Part of a small language model's weights.
Size: width 160, 2 heads of 64, MLP 512 SwiGLU.
Architecture: RMSNorm before each block, rotary positions, no biases in attention or MLP, untied embeddings, normalized queries and keys.
Training: a variant of Muon for these matrices, 227M tokens.
Each number is 128 + 32 x the weight over its row's rms, rounded and kept within 0 to 255. Layers, rows and columns count from 0. The size above them is the row's rms in percent of the matrix's.

# layer 7 attention query, 128x160, rms 0.19, rows 0-63, columns 80-119
size [206 109 212 170 152  93  79  68  54  60  64  65  71  72  80  71  79  89  82  94 100 104 105  98  97 101 103 107 100 101 100 111 174 246 211 151  83 119 144  71  72  69  72  70  81  69  72  87  90  87  94  99 103 104  98  99  99 106 100 104 101 102 100 103]
[[207 143 109 136 143 124 134 111 146 135 191 118 101  96 102 112 137  85 147 161 191 135  93 153 105  87  90  84  83 124 117 160  92 107 135 180 123 165 157 130]
 [109 107 130 177  75 160 114 107 123 171 130 132 154 135 149  76 130 200 182 115  94 177 187  66 121 134 129 133 152 155 136 141 132 140 164 119 162 134 142 126]
 [ 99 181 148  81 145 118 136 187 116 170  53 136 182 147 106 101 154 137 148 103  45 124  97 141 148 114 136 168 159 162  91 134 136 166 147 145 125 114 107  68]
 [122 157 142 176  96 123 186 166 121  91  87 136 116 142 140 148 141  97  79 190  95 121 137 131 111 135 144 133 125 136 173  95 140 132 106 148 113 131  76 115]
 [132 156 131 147  79 127 157 180  64 129 102 136 123 128 121 167 161 122 142 146 128 139 109 108 149 105 203 155  56  66 112 139 112 138 115 113 113  92 185 116]
 [221  91 110  98 125  56 179 135  80 181 137 118 112 139 170 180 101 161 103 144  96  55 157 124  87 109 148 128 102  62 124 160 103 135 137  98 152 120 121  94]
 [117 157 141 118 170 205 125 120 100  44 123 115 109 163 129  56 220 139 137 111 172  92  92 137 146  89 106 140 107 126 106 112 109 134 179 170 115 106 157  97]
 [172 130 123  99 134 188 144 167  54 125  93 151 145  88 122  68 105  93 215 131 104 100 165 111  91  91 180 126 156 122  69 132  94 115  69 115 194  79 167 135]
 [218  72 142  92 138 150 158 178  86  83 121 132 132 144 145  86 103 105 212 135 101  80 166  96  50  81 199  99 143 119  85 131 105 132 104  84 141 106 151 118]
 [157 185 122  99 169 172 138 130  63 103 135 123 135 110 111  77 117  97 174 154 119 134 149 191 109  53 124 140 124 146  98 122  72 112 121  78 138  84 183 149]
 [ 73 161 122  69 105  83 110  36 185 122 138 123 140 103 145 163 150 110  86 101 166 131  81 129 201 145 127 132 144 112 142  72 166 163 135 195 116 155  48 131]
 [179 164 113  99 145 161 126 128  87  52  88 139 106 137 164 108 126  60 150  98 100 113 136 104  91  69 137 108 177 128 110  97  88 156 143 104 144  83 156  85]
 [ 98 154 146 167 110 102  69 150 147 162 124 127  95 119  96 132 165 155 139  88 161 120  86 150 133 126 105  96 127 108 128 128 127 113 158 143 102 166 156 143]
 [ 42 107 150 130 101 113  91  70 161 173 125 107  97 132 110 142 137 130  52 107 139 123  57 125 191 179  77 182  83 134 169 101 174 125 148 156 116 156 122 129]
 [199 117 164 133 151 123 156  87 193 103 162 169 108 144 168 107 116  91 127 162  89  94 104 104 101 117 232 134 136 133 118 126  56 120 129 129 120  93 116 116]
 [208 118  90  78 142 148 140 190  59  43 125 173 129 131 148 119 112  67 160 105  84 122 220 138  87 104  79 105 170  93 132 172 120 141 115 153 155 173 151 123]
 [104  93 131  96  72  68 181 122 138 176  98  99 195 146 168 129 175 121 142 184  88 161  98  82 118 114 157 127  65 107 207 154 136 112 153 152 133 134  70 147]
 [ 87 102 143 140 123 123 108  72 129 160 206 102 116 142 137  93 116 137  97 106 145  93 119  78  58 164  79  84  88 131 168 185 173 128 135 106 120 121  71 133]
 [161 156  90 120 142 148 161 106 121  72 138 166 142 177  95 141 127  93 138 153 104 188 154 114 128  86 135 132 105 101 114 123 161 174  81 113 162 168 174 148]
 [133  97 132 146 123 102 117 146 128 105 125  94 139 208 125 104 180 118 122 131  92 111 152 119  92 184  47 104 119  72 192 129 111 167 101  93 199 129 154 118]
 [173  90 106 120 136  64 147 214  99  95 120 142 101 202  61 132 124 152 158 103 111 111 183 124 171 126 106  58 182 103 166 153  56 153 137 172 160 167 160 127]
 [165 105 135 162  94 146 184  38 140  57 124  50 143 130 140  79 139 139 184 110 114 128 199 123 105 128 180 124 136  98 180 134  75 106  85 137 154 163  66 158]
 [129 145 111 117 111  74 154  97 160 156 169 166  51 197 122 139 199  86 180  75 149 148  69 111  95  87  80 106 100  79 150 135 189 112  94  45 114 151 109 132]
 [122 102 195 174 180 111  82 132 114 157 116  79 101  74  94 138 181 161 107 139 111 157 176 132 125  69 123  93  81  97 135 112  97 175 176 141 156 175 109 103]
 [125 136 133 144 129 132 162 123 104 139 126 126  76 155 137 125 164 146 176 176 128 125 131 141  83  56 117 167 152 131 137 159 135 140 200 156 105 145 146 146]
 [209 117 188 133 156 105  58 157 172 113 142 148  89  85 132 101 118  60 103 172 121  99  71 152 100 121 131 129 124 184 148 179 105 107  79 142 167  94  91 159]
 [142 125 178 162 164 130 170  96 102 100 146 160  63 120 119 138 115 151 178  90 102 153 117 199 166  92 130 146 102 109 125 174  95 116  70 145 139 129 111  72]
 [118 156 137 150 125 165 125 122 125 119 120 163  76 107 121 158 124  90 128 145 106 177 165  57 134 156 180 138  61 129 114 126  47 191 192 178 148 152 192  93]
 [161  89 131  81  43 156 160 126 134 158 169 133  87 175 128 141  99 156  99 107 113 138 144 123 182 157 150 191 106 161 110  91 108 148 141  94 135  88  85 155]
 [114  96 114 122 199 138 140 110 142 151 145 151 101 141 114  64 145 163  91 112 194 161 171 155 170 162  82  94 109 100 101 115 106 132 158 160 127 114 130 132]
 [103 149 142 128  46 196 161 144 136  96 110 104 115 128 170 156  85  32 116  80 149 141 134 177 109  77 120 127 164 149 106 111 138 105 201 131 114 165 125  94]
 [ 49 157  81 139 107 120 140 158 157 162  85 146 127 183  58 118 122  68 131 125 113 106 143 155 130 140 131 126 113  98 165 141 115 169 107 145 168 141 131  99]
 [ 94 132 195 113 123  93 113 112  88 173 123 172 105 169 124 104 114 112 144  60 137 104 109 177 129 103  84 115  79 125 121 114  80 174 134  94 174 167  84 149]
 [ 96 182  62 147  70 135 140 157 115 106 140 123 145 172 132 196 115  99 190 100 117 109 160 135  99 144 134 167 115 119 127  96 136 180 175 105 151  59 158 108]
 [134 133 102 123 133 106  83 146  59 154 154 109  98 127 105 164 113 131 161  57 141  66 141 220 125 140 176 108 103  83 184 159 101 131 152  78 137  90 129 131]
 [ 81 150  97 138 155 194  74 173 115 137 122 122 147  81 131 133 101 124 145 160 197 162 112 130 188 159 123 149 126 199  85 117 129 102 139 139 128 121  99 137]
 [ 62 165 136 153  87 159 171 108 139  82 110 178 180 138 148  91 155 155 106 116 143 170 105 198 144 136  86  82 169 179 140 117 123 119 125 125 132 168  99 117]
 [ 95 128 105 151 120 124 125 131 121 124 178 159 150 177 173 203 120 145 112 106 114  92 132 124 125 158 183 202  94 104 123 151 121 146  97 101 133 104 162 124]
 [123 138 123 163 117 102  94 155 127  96 100 135 111 158 193 154 131  86  95  87 113 132 161 148 112 168  93  92 152  64 225  76 154 169 104 171 143  94 127  91]
 [177 120  85 128 114  97 159 149 107 154  91  82  95 100 171 199 105 106 114 105  91  83 131  84 106 138 178 147  99  57  97 154 119 148 155 133 155  96 115  97]
 [192 134  99 130 139  88 111  85  75 168 155 117 158  84 168 124 113 133 169 133  94 113 118 116  80  95 182 139 149  91  65 142 121 159 128 134 164 114 131 102]
 [140 118 100  73 132 111 140 132  91 129 108 165 174  76 163  93 114  99 171 122  63 128 135  96 136  74 138  93 144 108 143 147 105 103 152 132 164 105  84 111]
 [ 80  99 125 101 130 101 132  96 160 139 142 120  85 165 109 153 112 160 129 100 127 144 128 102 192 194  91 136 121 119 157 117 167 113 141 148  65 117  97 148]
 [167  74  85  91  97  45  90 126 128 151 120  98 151 167 160 179  92  87 101 108  70 112 148  71 122 120 190 103 117  70 174 140 179 164 141 125 117  71 126  93]
 [113 100 112 126 150 186 105 108 100  88  71  99  82 202 111 151 149  72  82  61 143 141 124 143 160 127 187 149 195 116 151 131  84 224 151 126 113 132 174  80]
 [131 167 137 171 158 191 120 141 125 117  97 112 102 129  66 135 127 155 107  93 164 173 132 158 141 161  43 155 175 132 109  64 178 157 150 109 121 107 199 123]
 [146  64 120  95 136  99 150 133 167 142 101 108 176 169 172 138 172 130 112 152 117 140 138  82 118 119  79 159 129  98 149 139 139 141 162 158 142 166 114  89]
 [101 120  89  90  85  99 100 180  68 130 104  79 139 109 110 120 143  64 131  70 117  94 129 157 172  95  76 148 127 155 138 182 103 176 142 117 177 122 142 120]
 [109 122 147  99 106 131 140 147 134 181 221 113 130  91 133 125  90 177 155 100  97 122 157 148 106 152 134 130 112 114 136 132 109 114  90 192 121 101 148 200]
 [ 62 108 150 144 177 141 139 190 116 106 166  68 102 156  88 138 109 178  92 139 108 147 164 102  88 183  61  92 118 109 167 129 149 107 147 127 119 159 137 109]
 [177 120 115  32 142 136 141 199  77  95 149  79 154 135 144 147 153  58 109 134  68 120 141 111  84 155 170  62 154 166 178 176  65 131 124 169 136 170 142  86]
 [ 37 137 136 145  67 146  99 144 179 126 146  81 141 114  57 173 159 117 141 112  93 160 101 186 130 142 160 157 111 127 120 147 117 130  24 140 184  99 121 143]
 [ 99 128 120 160 151 136 158 116 105  97 221 140 133 148  93  97  90 132 104 150 147 144 139  51  78 130  48 178 116 133 104 153 179  55 125 130 128 122  59 132]
 [ 62 128 157 121 172 115 130 132  96 131 119  74  61 121 173 160  82 139 152 114  97 143 174 101 142 130  69 142 192 132 170 138 128 126  94 104 119 150 159  78]
 [ 70  97 116 105 182 139 145 126 146  96 106 121  95 148 148 104 110  87 127 159 123 165 116 104 130  95  99 129 186 161 145 148 107  81 183 164 138  86  87  66]
 [132 148  90 122 141 172 142  70 151 109 137 191  56 182 120  76 140 128 102  88  43  99 103 121 179 100 152  75 155 174  99  78 135 123 114 110 132 117 101 164]
 [ 71 100 120 173 153 176 137 183 137 139 138 144 161 105 113 131 144 123 104 141 181 114  71 121 137  79 141 180 122  98 168 129 195 100 117 145 137  76 146 116]
 [ 96 139 116 136 138  78 152 138  59  72  97 203 154 151 170 164 165 137 146 111 106 132 126 104  63 138 142 134 119  83 122 138  88 188 133  80 151 105 130 131]
 [111 135  81 120  61  72  82 107 132 177 122 131 113  73 137 193 160  82 153  85 143 187 141 117 118 148 130 120 164 123  98 103 105  97 135 147 139  95 142 101]
 [113 151 155 149 108 168 144 120 134 128 178 146 114 112 101 137 123 149 113 159 119 125 116 180  76 118 133  77 162 143 157 194 118  96 106 119 117 157 183 149]
 [143 188 143 148 136 130 139 180 170 130  95 109  98 127 107 138 168 123 121 206 136 171 115 144 122 144 175 116 107 159 110  96 153 101 158 135 102 134 112 145]
 [171 103 147  83 134 113 116 157 162 129  85 103 169 108 147 155  97 165 141 179 100 114 112 146  95 118 128 161 172 160 175 125 118 148 163 119 104 137  95 161]
 [158 146 113 129  73 165 118 142 124 127 130 168 106 178 196 149 104 109 128 126 149  84 189  89 154 102 167 159 117  82 137 137 149 162 147 139 129 121 137 128]
 [161  86 100 130  71 188  48 140 155 148 147 142 134 141 162 136 128 158 163 145 152 124 167 145  95 146 119 124  64 127 100 120 150 141 108  97 183 143 182 121]]
# layer 7 attention key, 128x160, rms 0.194, rows 0-63, columns 80-119
size [114 125 120  84 120 109  63  68 100  56  63  48  68  69  73  64  76  77  86 100 121 120 134 139 146 130 148 143 148 137 141 141 117 113 117 111  72  99 106  60  66  58  57  60  74  58  66  81  85  80  90  96 105 134 136 123 124 128 148 140 141 141 145 137]
[[157  79 127 136 124 166 144  74  94 118 130 173 174  77 108 168 133 145 145 130 135  96 166  58 114 206 142 168 143 119 112 121 131 114 113 138 133 142 112 140]
 [182  77 159 126 178 129 123  62 111  56 181 170  83 155 137 124 107 112  60 116 113 155 127  75 128 113 172 120 182 165 153 104 166 134 142 134 141 171 156 118]
 [163 130 144 168 173 119 112 104 102 106 179  55 151 111 103  91 143 134 145 142  64 121 202 123 153 130 102  96 154 124  94 104 160 134 135 114  95 157 114 113]
 [186 128 152 113 149 116 159  70  96 162 115 146  98 129  85  82 168 133 181 114 148 146 123 171  74 124 114  88 147 170 161 114  99 117 162 122 162 176 128 115]
 [163  81 137 110 160 106  78 121 111 142  94 143 123  71 101  96 162 117 135 114 166 118 168 199 103 127 137 104 126  88 146 154 172 120 140 198 148  67 168 130]
 [192 102 186 106 101 140 123  54 122  86 125 133 107 168 149 114 130  85 113 122 187 140 125  81 162 131 159 110  83  93 120 144 154  63 149 167 124 112 150 154]
 [136  70 141 140 119  61 142  78 183 242  73 121 172  90 134 158 124 144 116 155 132 146 158 137 135 180  88  88 180  86 139 157 191 111 152  87 104 156 119 151]
 [175 188 109 158 155 138  85 115 185 163  98 122 125 127 124 134 162 145 109  89 160 127 132  48  78 139 171  45 133 108 111  94 124 171 179  81  96 115 150 163]
 [129 118 134 163 125 118  69  68 117 119 103 192 117  84  86 187 179 139  80 108 142 168 119 100 207 159 147  94  99 151 118 113 152  97 185 132 112  90 185 154]
 [212 127 120 131 142 173 101 152 171 140  85  73  92 167 114 139 118 150 119  82 181  88 164 101 116 151 160 102 130 136 104 158 174 209 133 104 134 171 193 101]
 [117 100 160 134  93 106 124 178  45 131 178 174 109 116 209 122 104 139 154 175  98 126 148 151 112 123  87 180 148 145 152 148 101 111 125 114 158 142 144 115]
 [107 120 158 160 162 102 122 180 122 116 137 145  60  98 118  95 148 113 121 115 162  95 151 104 135  91  93 137 155 127 172 157  84 153  62 166 191 139 183  91]
 [ 94 142 115 160  99 129 143 158 102 130 105 127 141 158  83  77 100 117 122  98  84 105 153 149 149 100 120 146 133 148 112 147 131  56 102 101 137  79  99 171]
 [108 144 146 158 100 135 151 174  91  90 115 106 105 117 187 190 137 126 171 114 147 127 136 168 147  79 125 157  68 113 120 140  93  99 108 129  98 143  94 111]
 [120 164 144 151  86 123 141 123 159 109 153 169 146 102  99 183 137 168 154 112 147 126 123 141 200  95 172 184 128 168 164 111 116 118  99 207 138 107  87 130]
 [ 75 120 133 177 148 109 113 173 144 136  80 145 129 160  91 107 119  71 101 143  97  95 135  57 123 153  96 163 226 147 120 143 125 148  99 197 173 140 167 129]
 [100 113 124  98 132 100 146  83 111 172 150  79 171  99 156 101 158 192 137 134  83 192 116 141 130 100 142 132 131 187 153  45 113 127 175 107 101 135  86 130]
 [169 156 118 168  76  85 135  93 131 200 137 164 127  73 169 161 118 116 176 142 142 143  84 118 174 168 173 179 108 135 105 155 161 129 139 167 117 167 119 207]
 [160 155 124 184 180 146  88  70 184 188 129 154 128 111 112 105  98 173 123 116 145 121  75 131 144  90  70 188  84 110 118 103 140 154  85  77 151 102 111 174]
 [158 133 168 128 130 118 167 165  94 120  76 109 142 162 167 153  83  97 120 101 112 106 201  31 184 154 119 148 130 118 145  83 122 172 155 170 118 189 148 133]
 [135  81 158 107 127 119 143 193  65 112 124  82 141 153 121  95 164  93 157 115 178 170 132 156 150 131 125 104 164 107 161 191 106 185 150 154 133 181 219 188]
 [121 144 110 179 137 157 123  49 128 125 132 115 163 138  86 149 108 123 119  72 125 126 140  67  70 132 179 151  83  92 130  75 128 156 143  96 124 101 148 162]
 [150 126  99 120 123 100 178 121 156  88 167 123 113 189 131 123 166 114 147  37 142 148 135 110 106 151 120 167 127 131 132  92 168 157  79 143 127  92 140 175]
 [ 76 132 117 118 191  67 125 137 180 188 136  56 147 126 101 156 113 151 135 156 159 150 167 110  83  97 120 108 118 117 164 190 112 188 159  96 116 177 146 143]
 [197 157 150 105 104 160 122 103 107 115  76 149 106  97 124 170 144 145 149 122 152 101 155 148  75 126 128 149  93 138  82  93  93 113 199 129 133 145 146 193]
 [159  80 168  98 164 189 107  76 168 127 161 181  70 100 116 129  89 136 127 181 160 115 104 163 146  94 137 135 100 191 141 175 101  92 138  85 134  14 115 157]
 [139 151 143 120 136 162 163 137  90  90 136 138  99 129 152 148 114 125 182 139 129 144 133 146 171  99  99 165 146 163  96 163 138  82  35 137 109 181 126 101]
 [141 115 116 124 147 148 111  80 101 113 126 132 120 114 135 169  92 138 124 112 126 170 141  73 112 164 157 156 121 132 182 159  91 102 196 149 117 158 196  73]
 [118 120 122 159 115 107 131 138 132 158 120  50 119 129 133 180  92 125  85 167 135 149 178 133 214 108 158 119  94  92 117 133 117 154 174  92  84 114 141 104]
 [ 77 160 164  98 151 127 109 110 138 111 100 144 113 137 131 151 181 126 106 117 162 160 165 114 196 166 116  91  87 115 117  98 121 103 148 151 106 128 136 171]
 [ 86 202 141 134 105 153 161 213 156 175 142 115 115 136 160 106  75 118 146  97 136 149 142 177 112  43 133 190 176 148 154 138 121 166 255 134 116  92 131 139]
 [ 53 133 136  68 105 162 150 150 139 135 142  95 112 180  74 128 100  53  98 137 141 130 186 136 108 140  95 156 132  93 164 129 123 165  95 142 122 126 134 130]
 [190  61 105 131 157  91 116  92 120 138 179 123 140  90 160 119 110 172 112 171 136 172  93 117 165 160 156 103 109 131 190 108 115 112 125 136 101 169 168 118]
 [153 106  73 134 146  67 104 102 108 150 182 134 134 185 175  90 183 124 112 146 133  99 128 134 184 121 117 109 100 107 120 134 199 100  90 105 111 103 130 116]
 [187 163 161  81 163  98 141 117 128 150 137  88  76 128 127 134 107 173 133  87 128 109 146 119 139 133 102 107 125 104 139  44 110 121  92 106 136 172 143 152]
 [135 137  99 138 153 106 117 107 163 141 107 100 118 124 131 135 158  94 172  85  89 145 101 105 123 143 126 140 132 124 111 111 152 155  77 146 123 117 195 102]
 [154 134 132 124 124 105  93 130 118 144 140  69 171 101 163 168 113 100 125 132 131 150 130 186 138 153 106 115  96 161  75 159 198 107 156 152  99 174  87 130]
 [136 144 141 212 124  52 118 121  89  77 132 160 110  98 127 132 207 121 144 129  96 198 149  90 151 125 140  63 160  99 135  55 138 119 141 185 158 132  93 122]
 [175  92 153 149 166 117 124 180 120  98 170 100 122 142 159 121 109 146 139 141 139 147 138 145 111 153 133 107 232 106 158 180  97 183  88  91 170 143 125 134]
 [140 100 126 146 187 139 101 114 106 112 126 172 105 177 115  41 147  90 177 167 111 107 108 115  74  93  89 116 176 193 136 125  92 117 148 143 152 139 156 105]
 [147 136 137 110 197 157  73 131 166  91 116 159 132 146 116 153 121 105 136 125 168 132 188  95 109 138  93  72 165 140 166 120  84 112 143 169 111 113 201 148]
 [160 124 184 119 137 101 130 115  81 102 154 186  95 148 135 107 140  93 131 150 164  74 169 142 107 103 107 141 144 199 116  63 171 134  93  62 152 120 184 137]
 [ 88 107  73 149 131 106 112 113  99 165 141 181 155  90 160 214 121 159  62 136 110 133 130  78 198 142 164 104 102  59 150 119 149 107 116 104 143 107  91 103]
 [ 14 119 162 151 137 161 136 117  62 127 102 172 166 134 144 117 145  96 131 118 146 121 141 116 163 124  89 172 145 125  90 133  84  74 101 176 121 133  96  85]
 [123 147 143 148 134  77  86 161 143  85 149 139 115 110  88 140 115 155 154 114 131 166  55 156 123 155 127 163 169 183 174 150 124 149 158 195 200 145 201 127]
 [132 127 127 158  84 119 111  83 134 110 124  97 109 143 107 165 146 138  57 116 134  78  86 138 151 120 158 132  80  95 117 167 120 101  95 172 135 149  86  66]
 [110 147 152 113 146 119 124 125 132 163 141 139 127  83 159 121 117 136 167 156 121 181 116 149 169 142 160 133 102 135 148 115 136  61 186 146 120  92 129  84]
 [ 55 130  99 135  82 144 134 159  99 114 122 128 163 128  69 155 147 143 156 126 129 160 190 139 115 151 127 176 186  96 150 149 109 155 136 212 152 128 127 106]
 [116 151  46 108 127 123 147 185 158 130 101 100 124 176  86 124 119 163 131 144 170 189 112 158 124  92 120  86 107  77 126 164 171 115 158 113 125 147  90 130]
 [194 115 104 110 107 122 113  74 165  96 174 117 110 117 136 112  93 153  91 131 114 171 161 150  88 141 103 103 114 165  37 171 142  86 128  48 108 104  82 117]
 [144  98 119 107 106 160 184 143 101  81 108 210 137 149 104  72 207 138 100 119 131 132 165 106  95 104  93  72 152 136 125  98 105  66  78 153 129 137 134 149]
 [ 76 112 112  94  75 130 102 164 149 159  95  65 163 134  72 122 217 142 115  91 127 127 132 172 108 138  86 169 132 110 174 111 103 128  85 153  93 124 117 115]
 [169 124  93 158 190 111 138 180  91  85 138 114 135 202 119 137 160 164  65 104 153 150 180 120  90  89  81  78 140 142 164 104 114 165 119 168 121 146 147 151]
 [ 89 159 121 161 177  67  95 194 156 136 101 139 134 105 184 143 120 164 158 126  98 123 156  97 139 146  95 112 131 150 132 113 157 114  85 138 180 118 147  66]
 [ 88 121 116 141 200  85 109 106 131 137 107  78  86 116 156 108 114  70 114  63  56 150 137 136 160  91  93 127 151  99 153 139 110 140 128 153 102 148  91  42]
 [ 95 108 121 103 152  93 122  96 104 121 125 134  95 111 195 116 153 139 130  96 160 122  99  84 108  82 120 103 105 137 147  72 123 110  96  91  90 109 136 130]
 [ 83 125 119 171 128 101 120 189 128  86 105 155 124 148 111 164 134 136 137 182 183 163  84  93 119 155 151 132 191 151 170 150 135 141 106 100 128 114 154 179]
 [ 83 176  88 167 182 128 117 151 150  65 116 161 128 177 170 151 169 138 126 113 102 145 155 163  73  56 126 106 102  76 108 107  92 207 152 127 134  76 127 144]
 [ 91 122  81  95 126  72 137 140 119 118 144 153 100  69 146 194 131 109 133 113  86 175  84 137 113 106 136 118 144 100 148  75 103 124  97 101 136  79  82 104]
 [146 167 115 105 158 145 129 155 176 133 135 126 152  94 148 101 119 120 101 161 125 140 142 156  83 110  82  82 154  73 174 181  96 171  80 153  97 157 170 162]
 [ 43 158 150 113  95 153 130 118 151 124 144 192 135 124 104 181 154  67 127 124 153 116  86 128  75 158 134 119 130 160 120 137 126 114 128 198 152  98 154 142]
 [151 149 103 100 109 149 117 200 194 150 130 128 113 135 171 139 134 167 162 154 125 110 123 112  69 132 119 134 107 181 114 157 112 125 167 106 141 199  78 150]
 [113 131 141 123 111 161 127 164 123 130  79 160 161 131 133 207 137 135 145 134 145  50 158  83 128 142 115 132 140  93 148 127  52 143  87 126 111 100 107 123]
 [179 127 112 112 109 217  42 159 128 144 175  83 154 103 128 168 121 168 164 180 128  65 156 104 108 163 123 130 127 143 103 137 145 130 117 139 181 119 191 139]]
# layer 7 attention value, 128x160, rms 0.215, rows 0-17, columns 80-119
size [111 107 103 113 109 109 115 115 106 108 109 104 108 106 112 108 109 102]
[[144 135 180 142 115 134 139  94 153 144  97  89 186 138  84 114 104 182 145  78 139  73 195 107  64 124 158 145  88  81 129 184 160 155 101 130 199 153 106 113]
 [152 119 110 201 128 122  64 144 151 129 124 124  88 126 134 105 118  85 162 119 130 132  88  73 131 133 112 122  95 142 136 116 113  84 150 110 159 177  90 159]
 [143 144 152 116 146 182 188 145 109 192 162 119 112 173 140 141 128 123 116 160 180 147 116 161 108  79 123 180 130  79  82  95  99 140 118 115 118  86 122 195]
 [ 77 158 143 180 153 129 147 140 158  84 170 118 158 182 152 128 137 114 117 134 161 115 131 118 165 114 141 147 116 148 101 141  65 124 102 114 125 117 139 140]
 [179 131 119 100 124 122 186 141 182  70 128  68 156  96  91 147  66  86 150 158 185 183 124  98 133 126 141 131 142 119 147 143 129  98  80 151  65 122 116 100]
 [116  74 153 136  90  89 115 150 194 170 121 139 125 131 169 185  89 143 156 130 121 158 159  79 143 100  81 118  86 130 101 174 153 165 130 134 215  78  91 116]
 [101 144  76  92 188 142 181 148 154 158 131 148 105  87 143 115 125 103 125 124 126 154 147 126 147 167 130 121  80 161 156  83 147  97 141 153 112  87 131 151]
 [156 154 120  99 107 184 151 151  91 131 119 140 153 151 182  97 125 192 149 101 124 121  64  64  98 100 113 103 128 111 186 114 135  54 105 163 112 113 148 116]
 [121 109  89 113 135 151 141 109 125 174 130 124 145 139 145 105  94 180  97 102  20 119 134 119 158 111  95  85  87  99 125 114 128  99 134  44  87 141 110 107]
 [169 135 132 114 159 127 128 173 177 170 162 106 126 119 163 127 180  80 144 197  96  85 145 106 137 143  91  94  61 135 149 129 108 118 145  97 159 124 150  76]
 [ 73  98 124 136 130 187 149 132 110 144 159 142 148 102 170 133 192  99 124 156  51 196 165  93 159 144 149 177 168 163 128 132 169 135 131 129 135 118 187 127]
 [178 153 121 192  30 115 105 180 155 114 115 131 156  85  71 133 154 141 111 100  80 173  74 158 130 157 133  99 122 104 135 198  87 120 110 126  94 100  52 137]
 [150 130 100 141 113 118 119  95 136 138  75 190 119 151 168  88 140  91 137 188  81 108 119 164 144 191 127 124 106 147 124 165 146 107 135 189 101 109 103 190]
 [121 142 144 158  91 153 136 143 157 115 115 156 183 167 132 119 122 151 173 154 125 160  93  91 146 180 111 132 135 113 106 184 146 111 131 107  56 134 113  81]
 [110 133  82 107 138 140 144 109 131 161 137 156 119 119 153 102 138  92  59 133 200  56 125 101  74 111 111 126 182 112 105 147 187  82 168 105 156  94 162  74]
 [132 110  86 107 131 158 125 100 140 120  79 114  87 116 107 129 135 121 125 140 137 100  94 123 147 115 150 146 198 160 142 123  92 113 141  96 144 147 124 118]
 [110 120 149  85 163 162  74 141 121 114 132 129 206 149 124  85  93 157 123  96 165  81 144 126 166 106 201  77  80 141 183 165 177 124 137 209  86 131 119 103]
 [155 142 165 113  98 179 132 157 102 140  72  71  85  75 161 136 128 105 154 113 153 111 108 168 125 111  79  72 118 151  93  99 176 146 138 131 166 151  64 120]]
# layer 7 attention output (transposed), 128x160, rms 0.331, rows 0-16, columns 80-119
size [106 111 101 107 101 108 107 113 101 104 110 104 106 103 108 105 110]
[[164 103 108  93 105  79 124 135 129 188 127 124  70 140 196 180 125 139 100  70 113 163 110 168 186  90 123 111 162 107 182 150 119 119 125 161  55 160 133 126]
 [124 103 115  86 134 147 144 132 111 119 155  88 179 158 124 154  81 136 161 122 125 143 157 118 138 131 133 152 156 119 240  93 122 113 120 161  97 104 143 122]
 [ 88 129  70 168 128  32 105 191 103  89 114  69 123 125 109 116 149 110 107 118 109 129 155 131  79 140 115  68 100 186 144 146 101 130 146 123 144 150 163  64]
 [133  63  81  31 136 100 105  95 114 127 112 105  88  82 179 129 132 117 139 117 139 187  92 113  82 131 101 147 104  70 135  87 127 138 141 128 105 128 106 128]
 [179 111 162 132 170  66  68 132 129 101  77 189 144  95 124 116 113 202 108 138 146 128 130 117 151  78  87  83 151 140  96  88 189  77 150 106 201 234 173 193]
 [120 108 120 128 156 145 127 123 180 124 149 129 120  77 135 182 100 135  97 129 166 129  84 128 166 143 180 112 144  64 113 148 122 162 127 148 108 167 109 223]
 [150  97 125 143  50 143 110  98 104 102  82  87 124 130 113 163 124 125 114 122  81 118 163 120  95 158 110 133 183  92  96 139 174 117  87 122 129  69 155 145]
 [142 102 145 185 137  85  82 133 153  98 141  78 102 111 122  65 120 131 103 107 120 126 140 112 131 143 144 137  59 133 178 126 136 176 146  91 145 117 133 160]
 [136 117 137 186 124 191  71 150 103  90 186  72 169 122 128 168 174 119 150 155 145  99  93 128  39 141 127 126 101 137 150 178 135 183 108 128 177 126  86 136]
 [156 113 140 127 120 116  63 119  98 165 109 151 154 145 111  66 193 136 148 141 144 125  90 115  51 127 173  89 162 133 139 115  47 145 138 138 101 136  98 135]
 [116 172 155 126 147  68 131 146 126 143 121 128  84 140 120 146 102 137 137 104 193  84 156 167 111  65  87 151 147 128 140 151 101 163 100 102  77  95  99 132]
 [122 100 134 152 232 146 143  83 130 130 103 111 117 127 136 105 128 131  95 168 169 144 168 145 166  55 112 151 158 119  88 107 181 150  99 122  99 167 138 122]
 [140  96 115 101 114 124 136 174 142  82 125 124 142 137 124 122 153 104 110  57 121 110 142 116 158 105 143 120 102  99 179  80 114 141 107 116 153 173 131 103]
 [141 118 104 126 111 105 144  91 141  97  99 135 102  80  99 109 185 144  98 127 105 146 133 168 117 124 128 117 140 193 151 153 137 113  64  77  94  95 114 188]
 [148 133 143 150 111  78  89 137  96 170 128 126  72 171 127 137 131 115 125 142 119 110 146 127 166 219  88  81  66  99 107 134 154 106  79 155 125 131 124 102]
 [149 114 141 144 170  70 124 137  95 138 166 125 138 148 140 106 187 122 156  92 161 179 184 159 119 104  95 113 122  97 139 156 153 156  69  98 105 147 152 101]
 [141  88  97  88 111 134 175 111  95 125 105 111  95 157  86 240 136 108 165 135 125 154  90 132 116 103 155 110 183 145  61 119  85 152 127 104 123 128 165 131]]